python train.py --n_layer=9 --d_model=512 --n_head=16 --n_kv_head=8 --head_dim=32 --d_mlp=1024 --vocab_size=9151 --activation="swiglu" --norm="layernorm" --norm_place="pre" --norm_eps=1e-06 --positions="rope" --rope_base=10000.0 --rope_fraction=1.0 --qk_norm=false --attn_scale=0.177 --bias="none" --tie_embeddings=false --parallel_block=false --init="uniform" --init_std_qkv=0.023 --init_std_o=0.0 --init_std_up=0.023 --init_std_down=0.0 --optimizer="soap_variant" --lr=0.00311 --beta1=0.95 --beta2=0.95 --weight_decay=0.18 --lr_head=0.00606 --grad_clip=1.0 --warmup_steps=200 --schedule="wsd" --decay_fraction=0.56 --decay_shape="linear" --final_lr_fraction=0.0 --batch_tokens=[131072, 262144, 393216] --seq_len=1024 --doc_mask=true --train_tokens=1020000000 --steps=4294 --dataset="wikipedia_en"
Each number is 500 + 50 x the weight over its row's rms, rounded and kept within 0 to 999. Layers, rows and columns count from 0. Numbers have three digits each. The size before them is the row's rms in percent of the matrix's.

# gate: layer 5 MLP gate, 1024x512, rms 0.0778, rows 354-378, columns 288-319
# up: layer 5 MLP up, 1024x512, rms 0.0828, rows 354-377, columns 288-319
# down: layer 5 MLP down (transposed), 1024x512, rms 0.0754, rows 354-377, columns 288-319
gate354 108:480503460469523458531462455629504473450483512435485556566416613549512436447480517538571516445514
up354 106:405539528525483499498466515505524530418467514461523431630457513460533503552522333519463503431459
down354 101:553454527503447542491421505515543496436462585474469452523493498575453525511525495475568562397528
gate355 092:443526431470501517508484510428530525486445524462552526507467416476553475402408416506634520504467
up355 087:420537527492454390463541507541481492517612421470497540556565463471522501435537511492533503466444
down355 091:550540570544534542530503515509482523501485567484513397513578595474489547510571519457405465576494
gate356 103:529482496564511534566568497558494614559518542389525456540519495427525524543532518567452469513602
up356 098:512504443620492610546571486556546441517529391433515475423459485520485492499498525468569530505483
down356 103:524509450487590530529450457517651490517500492634538491544525542594467496478496502446461578507496
gate357 098:471486518464445425423499423478569406573566477490432474526427491483599510505533424544505523521566
up357 100:534541438532513570559495487570472508419438473420528583549562544459495416430409527479552536511524
down357 103:448554458495472455567472548601556578560385555498428528523488490500524467480477486454483422446498
gate358 098:560475564537495517437467583342528511494480614525486515584498466454513458514532584498508548454555
up358 102:550560519440554549492528484494473527551487569429525519439569437497504516440447580510515518552505
down358 102:547512472543530551488520520484479480551498553508473490508555476496570460508435514437469450519607
gate359 106:455575385481477484497473439548408534571457507390571520456466475449396528553469540525478516492506
up359 105:508490507515474632414505548506551472518572487516536447533534548526449498517484590486451477537466
down359 099:521485449468527447442573553508533472555417569425580513485497447488539467496539538507479522471566
gate360 105:620470439504538502513533420406621522514499578535480456524575491521572394519506492481484487540503
up360 101:463469518554482528511498557495516465573542440479501525557514380456462503467535473523464602468589
down360 106:559465507550487516565584487557423535482406475604491489473465583426472505482405474566585424498467
gate361 096:505493538527599459514501428486470489543462481476480557526481442451561489486558540448404490536498
up361 093:463515519542513426408478507506395586532478454488527532514424415403503504498430488503493452568512
down361 093:445478489618490467448516564420414550445522607480503505527532459463569573490470459416449537642442
gate362 106:462531526635521472576534450564596550614461504589503500487454512486485599518432441579499506534500
up362 100:525567410537524495545443445507490500541470489520530490584471464490465560568427518464429627465513
down362 102:470514446532514540559568471497544486482537410511475534474459532473470577508502569495453610579498
gate363 099:472463450515526533484540451510400516581539510483630554545572470532369532586466465500562551480486
up363 098:537429495602508448603534480501438466463442495432484353446632453443518574497523475489420470513578
down363 102:522606523551473507545415549450451505407461493422522534498483465435531490547558654518518394436556
gate364 099:557470562476483484558505466473556449492478611577461461474488518466456500471537488499521514454392
up364 097:561541527517490518564546484490529538555484412518501512532558551525477512535508538366465462463532
down364 098:591525440539426541444500498531491465392560541473442452573588447517502452483558562459471472417522
gate365 099:494640464532441507517491486515481511465447536583631475436519541441434440485520452429485511476457
up365 108:487400499474534487519563538371509532513480504412474501557465478544522580491555530485452530484537
down365 098:559541391405573551543417473436441540411482527513532540564489525569460483521529439487430450449510
gate366 100:472466476582499515453519489476573513495575582454503405547577506497501582472565576493425458467437
up366 100:562511490428439471499505535408507507586509542491518376542474464418498464487499486499458438457480
down366 102:520517520465520487495509531564507375536469594561485595457449442482524480517546424493547511519434
gate367 093:600422482443504520481466489460406500483490537528601570464535582586478432550555481516464522519393
up367 096:465469530568451416544488482545464491442442386500436527467466502452525424442451517496446458475518
down367 098:503467515484494485543468516480549472465535513506473483537486509372608605555538486539462421467558
gate368 089:538481474511517547469465386470587466483460518452444554465374512513382563552490506450522464445482
up368 084:564463501444521471512568564549508513488465534530526474508576427506469411507515528577492524537503
down368 097:465493481494506540507539577520576519574594511581580483559493451523585467474523537478496525548494
gate369 107:521553494417547421547436478516514575509471528547538605511512475486516442439558540521558507550411
up369 104:469479467435447620460540556535545521555506524521500413484486463573583489475489517546550618402498
down369 093:521582484555433502477447479593486516453594477435475381517454416564501489473539497471476482469584
gate370 115:444508444429653531442500435446440475517494520479419519504460448539492607563546379435476488461465
up370 130:528485431543489485593553515458469554495510556501589487511456538521540492433518546426505518502505
down370 101:520512491650518533555559506494564509478414535466513476587522604459525469461362508521445571513506
gate371 091:413552477591558494519499500548573567606540457477538592432491478527422532371535499468522513489408
up371 098:543554360540479493523430632492582584628459596481476558535485560524381516425557442450531538513482
down371 104:586441442478445551541534545482531547558520522542589452571498439544446557423579492437521529519397
gate372 095:444488651475467375474505521584455549422451473491518492532504487459491499572400525489568494462510
up372 097:496475377553540527503533497589446464641529425500501537539493613496505505425525607538423500475511
down372 102:478491461459534634546583501535492526511562500527563628544489513465589550542505545538498503534498
gate373 115:488563529575554476505500554568476464517478544482571532598477524426458446508478507549571533477445
up373 104:531476537491477555485445517406565522625521436514419434474402533526607437558371510493496572586520
down373 098:501511533504542490534560439504525532464470505470521580474565570469518514528455535516535571482604
gate374 091:439493554481480511581545541515528544459514495556510444407547490441577447426413535471506491502500
up374 095:535522455517527422460377506522521519496543476531440396560500455544461509482497527577471514366519
down374 094:447479548512494549624505473469505485594491516583513436418472518475607505444456463437499594548525
gate375 102:562518471528379532501454573468499492464442494565506489497418498516543525464474530464558427434564
up375 093:456403498545546439494507493495552451485547492429521608548569521391520555522468498584455496453466
down375 099:442549507553551540513424508533434509528446511485540548384586490515485448488525443569599576638485
gate376 102:432528480451471520408463557494407476550447422552541511574483548511490451530511442476509431624508
up376 100:464460552456474480483505448568544562509588547407474410504534451488559648541473530476580524566487
down376 094:440511535519465394447561536498490582448497508485594495521617544517395500497559553452517460434508
gate377 097:556429496567465517492572616537624588520494421463440486485458454583498530482534506492600570518484
up377 097:488544422462448504405503481462449519503552502441567518545481536423548447388476524472561556553472
down377 098:478442413553536420476481492560477462384611443479467503517504501552625487458427506448538559460454
gate378 099:533543490600451475517480421473487447467561457489501433537443494540532542532598560476485460558504